Weights of a small GPT-style language model, trained from scratch on English Wikipedia.
Size: width 128, 2.56M parameters.
Each number is 128 + 32 x the weight over its row's rms, rounded and kept within 0 to 255. Layers, rows and columns count from 0. Numbers have three digits each. The size before them is the row's rms in percent of the matrix's.

# down: layer 3 MLP down (transposed), 256x128, rms 0.168, rows 223-239, columns 0-127
# gate: layer 3 MLP gate, 256x128, rms 0.194, rows 224-239, columns 0-127
# up: layer 3 MLP up, 256x128, rms 0.202, rows 224-239, columns 0-127
down223 087:122146114161127116086141112140168116095148096102145106137052109169140094123157097060128113152094106129097103140126152091080134119094165118122157120098080153109101168076114098127093065119143115138209169142093184135105129150186142110129110113129132206182128161146125167132096179082160122111117172164121080125131173147139152125113133165046054078107143192118162139128156123055088112143135
gate224 103:138133138137094126084154163099141106084155150116166130196166119161131145145135093143096082049132150186110149121123094138144127156149174179132173129123172122146107143129177127079075083120118086131054127120158152128060169123154112142169157114165168129092159120129131092071124098138157111168162182098125110135048102141119106178115122159157101135154089176161127146125099116070197132087049
up224 099:150107127079147093155055085152095115182139109137131153091060100085189157089099113110172093169105097084144124116175071161101130116126129089172096107094110136142110140143173130157160168134107145149198076141188083171110096137152114157091139114106132184137126146126101131105105158152153117132165123127184091111169127129137139107137086096081068142102190183110138114147127088193195106143156
down224 094:118158132131102174091108097132098133170130147137115102134139123120059077165118155127080158160093130159177092114155157101168132144126100159098117113107191122061122177133143202100075151108102087151093082174051120138149117155038148078135114117103090068137126124096160141182189129119079128105106150117094175157113173115111115147112141183151153076134159141087140164168144138179101134090130
gate225 098:142153151080194134087140124128114197133175089102096132159119174102121166131106161134138087125085113152183192120131142114173086114084137142101104108128172069172163091058119151164119149125119105180109044091082151068190085082133126153093105151172148149138121143070106115108188142180123073124106137151131147107166175106145108127121111120113126126145170115152138093090202151152139134098133
up225 099:100164105073111151137111167180143076156098144121155102115157149117156115148143130147172170096154178097108107121148072145153127057146141079167128161166113147102119124135085125151132177128139134080110130103126115154145168125178086109101119135104195068069144116128107091108104160113078058139092160099132158122134112141055075086145118104102121099134095184113126085092115219147094171125055
down225 102:078161164147109129135190181084104141158079146112175139120146141096129113145153185187144162119085101123062146123176209117103096113158212124139155115200161134070093192154114128095111124100130137148131107159120101142110131157134124137150139110104096129130138156169167120132128093138139042098116166168149142126128135103175093098112154172104108111040125104143156128128098185177154087174136
gate226 105:080114134058188144110126185122135092126123158120173176134101106149147120125115140149194090158163164070159132094118140084153127116105141107160188081156131126124107132094152165100129079103105085106143111126073149131154086117138159099097109124156082116065116103119140095158078056154160148080121169114096128118168145123197178084167125232137138109130120115158148148157144171085132181092144
up226 104:167112149160065121105123128126098117147123106118099057114169096085104127114132167142176183099084140085138107096104116123121096137182164113109162122115082181155188147138108140140090136130139147143075102063162092151100150071107130140177106100109104148196136091058134083113170141140130079054145116103181130201138185176142088159143141129135091123156101103130146139164180093154181152121110
down226 114:140132086154188137091144148109105152180167193138144167097115133102104146130138141127120129091216124066093101096119087076091142082103082169079113080131106107147126140153130155170146110173123153125130201116110112160106147102144129132144064067152147142097124105127148049057105115135194137084156125088128089125119144140148132071113131199178158122171172130170139072135093117155128141137116
gate227 107:146168046097103076106215125166149129096120151109128123151135148130178118098148099094193053128186194145161176182120091144118079140117131134107101100101173162158049085086094112180058131078110123172116135119151145139118176132118144120108129080115101109111131163152110123112096110131153112101117141088075107139124186112123121091154185143129115134138151138123168117110083164148130080169162
up227 111:129133095130138146163138176132121140106119103137152058108094110110100095068185164152104142121108156100084154167176156062143111157181153137118179148171123118137143135129139166179134143180130133163067137041148132156092114132127063161060159121120169169119085115074163145204067119176109118146135138136121099154086126157083093076109119144155100156091105162133093107151114144092166168087113
down227 111:204131109103092088072163103209094103093121101096200137148126151144146104144075144076114152152152190128158177148135125168125140154124157153030097098109123201089111052072144142123127140131079136091146175113161157146129125156114091152098171144130101135106131147145151091116126113166157103102122163150122059151157130104060133173137180114101096144150092113131177148138108115110115116136152
gate228 093:099111177178140149125135123153144094175175116126058175118087168150189127113104113170128139089165170152110176155094098140148137185107178141099145146151111091092196149147102149164139159112187141121171140098091118141104101088098121107127166138153136081133177126139180103145137128135180199136155104158117085105094107214181135137157155169158127112105116095129140116172159130090164126220116
up228 087:167117159080101124128106117082111148093115146119128109079141111156075143114167166110111164172054133082142119101175173133160183120068100121164129076121127150114072065110145093103087104153096106146072132149171171100161088177192098119115130090113123142117123113111082195143133103161108093170149097092153118116119128061087111112116101173143164127104142152061129147132091086176074083092139
down228 097:090111154126176159147123132128137172113165072119131098101122169146084110170154159124154101099194124168123157143127092143168143165094113128101137099142130165177127184157107163161164116111140070114141152092079123146078125143137124168137073139127107078141174172112192124118133148134121186070118196176050134106142055092127127113136153096189127104124105129178157137142125093188188197134118
gate229 104:143110090155106147099131122127182113103152065134114115165143101158134101195130095136133093115120132084192100198095123085157145153105057112113062147101125169119187130201089137124144142127118085160127147094128124142088067152148119063153059114123138154098115109130150110175187177140131089167143109093145092162129136119134098154105081063105126161149121141079185149103141060130178145113092
up229 116:120155174149120095099162107092082062141136124166103152097171148101160130075177148122167102140144101087195106059035146142127119161062109101134145075136152100152159152159097132155115095109103127156134067093120072149102143149155093083133130120149087159141129125098142198162154091154114119093162089165186106128162114156134129178104162150098066120097152170091120163071125144112124109098158
down229 118:127106075121088139175168067079093101122118142145133085150138122112074103084110107127100125128179139070109117174128144196155148140085178145168121109116209128135125111175170119137119130184123159087103111117111107174088109108135099171116090129093131126148088129145098102095104075109141120168154153176173112104086107192137138178132207092086180138122176087100149143159145114088171149191117
gate230 107:101172105153113146093122173152154163173174167147099133165132117118110119142171124075113107099130155138156161170110055145163158115131183120133135069111088123133140086059174138179107114119107133128169073092159143118141117172172141115178159116149115063121126115091085168101079129095152146107094115110130125113165153064029069169052122129109160135125111128165180158157099165138170142121116
up230 124:162101086092156096126125146137154091105150141205127151101076115133129179176175088158149154142099077133114130133133172170116124132170139068087147074127110085130096109162166119154155149127110036116097096122106129118159077095167145190099174148095141194187124142143162131075118127153128126193119124192064121110133142081169111107093176136087132141096114179127101151183108120115103137151156
down230 117:103147188074147141146121155118150147184079189092092106161184085103141174166096091147053188148132153126153125088150099069105106137106189095134120036137157113082120105103121103091082142180153121108151139123158112124137154136127142120154129142136110168056163148114140196165144118136113131150115112128160184125106092175151148151124168135103099110064207168127126129098134119160174133104112
gate231 103:113113122063136139101092156132164111120134123117106136180117163203083108107099095134139168125084170131108125134058106139091126091159118070140112075087128080179151179145172121153186107088156140150091113121179139115135162142160120158084118124129190104141088197109105161204153124078174169171116146219124138159138144147107120147168128164151134137144152127147156150118125174190171112144083
up231 104:120146071173124154091199080135162180152162166110191178107131168090109095118137155137080148118147104149122173131102163095090101125113155137087163158129125179113180099076106097108090148129134162125106110107108068086154117114147166147065134078090109155087139135138146120140110152098160129164140090115148100145139099103064184198180113108147143115056128121141171137069102081162097154156171
down231 101:105130120118131165112062113149138097140104168141092131192111097169143103119176130170161133083173157093093132108095142105090095131155120148135174070204087148093159158132146120104126106164166110160115139147158093109140146171102142083146160125113160109159125183123106136150122156079040119112188106119150078079100136169123118103129175150186149233134184190150101102103106141087119126110131
gate232 093:090168136065094114081142051114090127161187158121130119135100086203116157182139079128144197129127166142119143118191137084127151122125145192193150089094106094141088188134151137103164158099079100193164138125146139110122119125069135127114176149189157159064142088130120151141080150119165132127138081143136139135143154134168144157147091089100149079143128133101144164129184173095119114133117
up232 090:193051117184162150181164146126121111211091074103097172092131168124130110152111146074149136122144152072118121124138142150089118160146082116126178089113150116120097083102160124176116132158207079096119120108116072111073082064146103105135117130099067090162169172137082148139143116122105072153123141053173131136108125138090151114125139114096122091096098126153075094142169120139138148126142
down232 096:087179118098113154083092120225166105105148081153152083111152116134110142111142117121143122117088179150099130191133140152091118133110168153177142105147095150121151187106077094146137165193109070163156134176107148129144172118143182147122154117153121160155123122108075158177144143098197070169080130188106140122120179109135144140153116145155106091203136116114188142152156181143111157182129
gate233 102:127053208107159131098114168142109144138073127114100075159120070107163184101120145160102128135144098141130117118175149124086084150143116159085182122138163069113047058144126137132101122114116176110135096150101133122121203142122096126169105150096148126079089059129087093185152141082102069157108066125163151127153115075110148116154133155127149065129122183129132123139171137103125150120166
up233 096:166135170114152122121096139085127101148067127154184124162151149118164181116119201126098029137137104214171111134182147108145134159104104165156086191170067085080133105147095179113118104103122108112146146160126091138095168157151115074143126082116117102116139086125130074158063092147173143111162117078101098124133167123113116152066124167082089117098106086110134139143108174125117114148126
down233 105:157136138158150141142108131114175162142226169150139098017125142100163134143152172148148143078154137120119169142084158152099130138155143073151160075158176113108178153071184155141138120133143117107162131093179153145129091113093119199148148179141138142086170120059161135120152119070102148117096161124165160086110112127149179147141124074151137108174105108108142135096133108137071094143069
gate234 105:117149107101163182174173126136088085085118122117102087173148098128074140110133194076097108104078119111150157141129123102162165171184113190151025106124072112109120137136136111098075133091104134121129146135128092176162193149111083086115167170154191161181101182154114111116194117161085198134101125166133114131138165131131113123146139076093134149135117138151121117078133156088105153123127
up234 103:125153084142155120175156122107068151109169170153097127143161183151114096130157152141151053157119100114169177160159101138180152124120083084163130111111091056180155169145143066107074128152163169094141090120166072128128137145128134064162128194149107125140122114113096123120180132114098130158160162118125159185159125152167102108179116087115055138164119164100158073099137171131172168118102
down234 108:125158149121117104129125110097113122127078147085064159141113115106168172167081129131145150108149153191138132130163102198082151089134065107124126120125141126081162102096114145047183095106131101124111090139203124140162085140158140102131114088148142172061120109100143140079184113140161064128088133120127119119125145085087130156087127142076074126093115143178147167144128124126138152006133
gate235 095:109162125118172144118086093120124170088153101175157068144168085114106114158150095133133139164132137092160167102138190104176203113112104135151154128099124183168143103150097093166124108078137146087162124133179098153105158148129100098144179118153131170081134065148129116136108116104178188142097136148111150160110148101083124093131114038133102113114129040115165154209125110079166135161088
up235 101:091104149133106138148193131175111096209139137139078120115098158168128163082119196155131078137153147147157124124126098117117128143114167082066124105115173113100079186129170212078083132093155121130121169154113181110120078138110159162172126179129096035134076145175109157126126179129097115055169136135159069109134101104108126136090111171109120093117127090135165103121135144140141114104110
down235 106:106088155148158132077155138141170152206101101147112148077096100142118058148150127182110106155153123157105093094126078186114163091128128065144145101126139113072126102125117108130101164123114163169125104157102125133109133157099127121119191160086159109044100120100153092152121109144081134168086108122117145155171160057068165113113136074132148093099116036145152110158108067154146102136178
gate236 098:080101169078150143150045077114102136155140143102134155154128159120145108104137170134099142139140084131160108099143099105147151113119094094122127156105074161152220173120132121104135086137173102148155133102077113166091145148179054150136160119081143117185160130130178156094154110113171153109127093131101190238180083116181098131109153120141094159144167117150108187133159112153106152143144
up236 103:125158088113122172133176134150125134099088121115107141136132175139070065143168086179144047064141135173195098146141112130118166126138117171144080137135127106069180183141152145095062158190135127140162112101145113176140118111094117142111126108131136126112088127164136091123188145141175127089086177100136197166135145132169178153121120112078173151196127146092167148154118119140154172184107
down236 113:116085145097088136054160126152168128091140114123126129121164059160143118146093138153171138146149135198173089135153103122140145068141162151108083162091141111159134145158090151107111099159097089134131205116092165080137189144149149124180148189068137088188158192148104134122146124146095153149099068154112145124152140151080110108059161140110160146127143151161068138124108068112113194140117
gate237 109:124103174131177169138085150109141123181102137180094146102142128084138153122097138145160131138136150185115117166131162105200128091152092097106136173152194140148064153147114135115137118101068158108145111172102077124097088173196136078118136101128189130066123109184085087114134102135129157168145086165127099161093131111154129158058163181136186111144127101127190169109138120154104164090176
up237 120:094107119128186134151076107113175175121100171108050115054129102147088098133099154120127098131105126181151099126161217094171156067150111112094149149122127142176117132127144156130093141082091167082110150127102113111101105162120172101129150143110200214073107085129119147177134135114167116118129114116129120111134182087110137180086132163101104186150088099102153200129086146158120107140130
down237 120:140158129127062132132143181160144102096187168148107141139139121092076120145070124140071106108147146110075138102100125075143169144085076076121170072062072145088101112090114120116139142103065136161154142138146190143080164201151091099126086111108106202112119118125161142114121141134155099146108122183113152074142064107086145121114110124101132176122071200087122133141107105162122132148117
gate238 082:155109127121109125127104153151118168142106103086102143189121078111105144162115089149169171135194198140129142141107177142204203088130095145095109078074106182095156101138136147101147090143078089081150195125146114142157131095058137150145150166143112165141118154124147083109157098116099081129099114105135165118112132146118140164127098144182150121160063103105128097140157052134175098057150
up238 086:073192084098142074137149127097149145125126103143151157155097181121144130071134137105159097125114102122125125151055132165073053134103153159109114106139166103169131098090135101164108136112137136099180113178172127087194140100131086152144062114128123082083148138164158214151077159115140153122103112181131105152166125130154121094094130117142146171094117121099135171102071139117164145226155
down238 079:102147134153168125176142153093100100128189074118119137155178140143155173116090135079148160138122144097059154143122119118132149128166100105157140149221157128139127130062112073088161164158103097092125146060135138118089120083128192145110208143149166088123150090168092042182125127136142124120111118104089120108081102119138149144162125158091089153142096049155095079120127161109157115114107
gate239 104:106066067117170144093195167147171117136086144134142159145078159112158141135110161148142132151089088120104114084132087182118123115105188125111141103137115098153142141131099140112187065124151113192177166133097117109173122128116150179184176171142166182151060102154139077141092190189127112163092157173124141119165142128166151068076116130129080151148124146148177142144129069126095132142122
up239 099:062110075124186116161077153139092111093133160125098139171132151117162113134118091142120096144143199149101136081103136114067196125140186076194062140086124184128165173142140218087097138097143144143156110100113145130089133136133125120128092122111174057069172143161120093151136140108124136123142172168121113142140158127128143135065132088154116118107082130145135116165102063138122170191130
down239 097:154159119159086135126200168161161078194112232118107134126125127099151128131090108113121139113098177038105107165130100158072154094188160108140164142134128140099132143074156069111108109110145169132150104120155106108123145160084073072116164122114137174133077059155057076108116173125112148120159102096157093105121129128124114103108154174081111128091151109093137086118153114082106132132103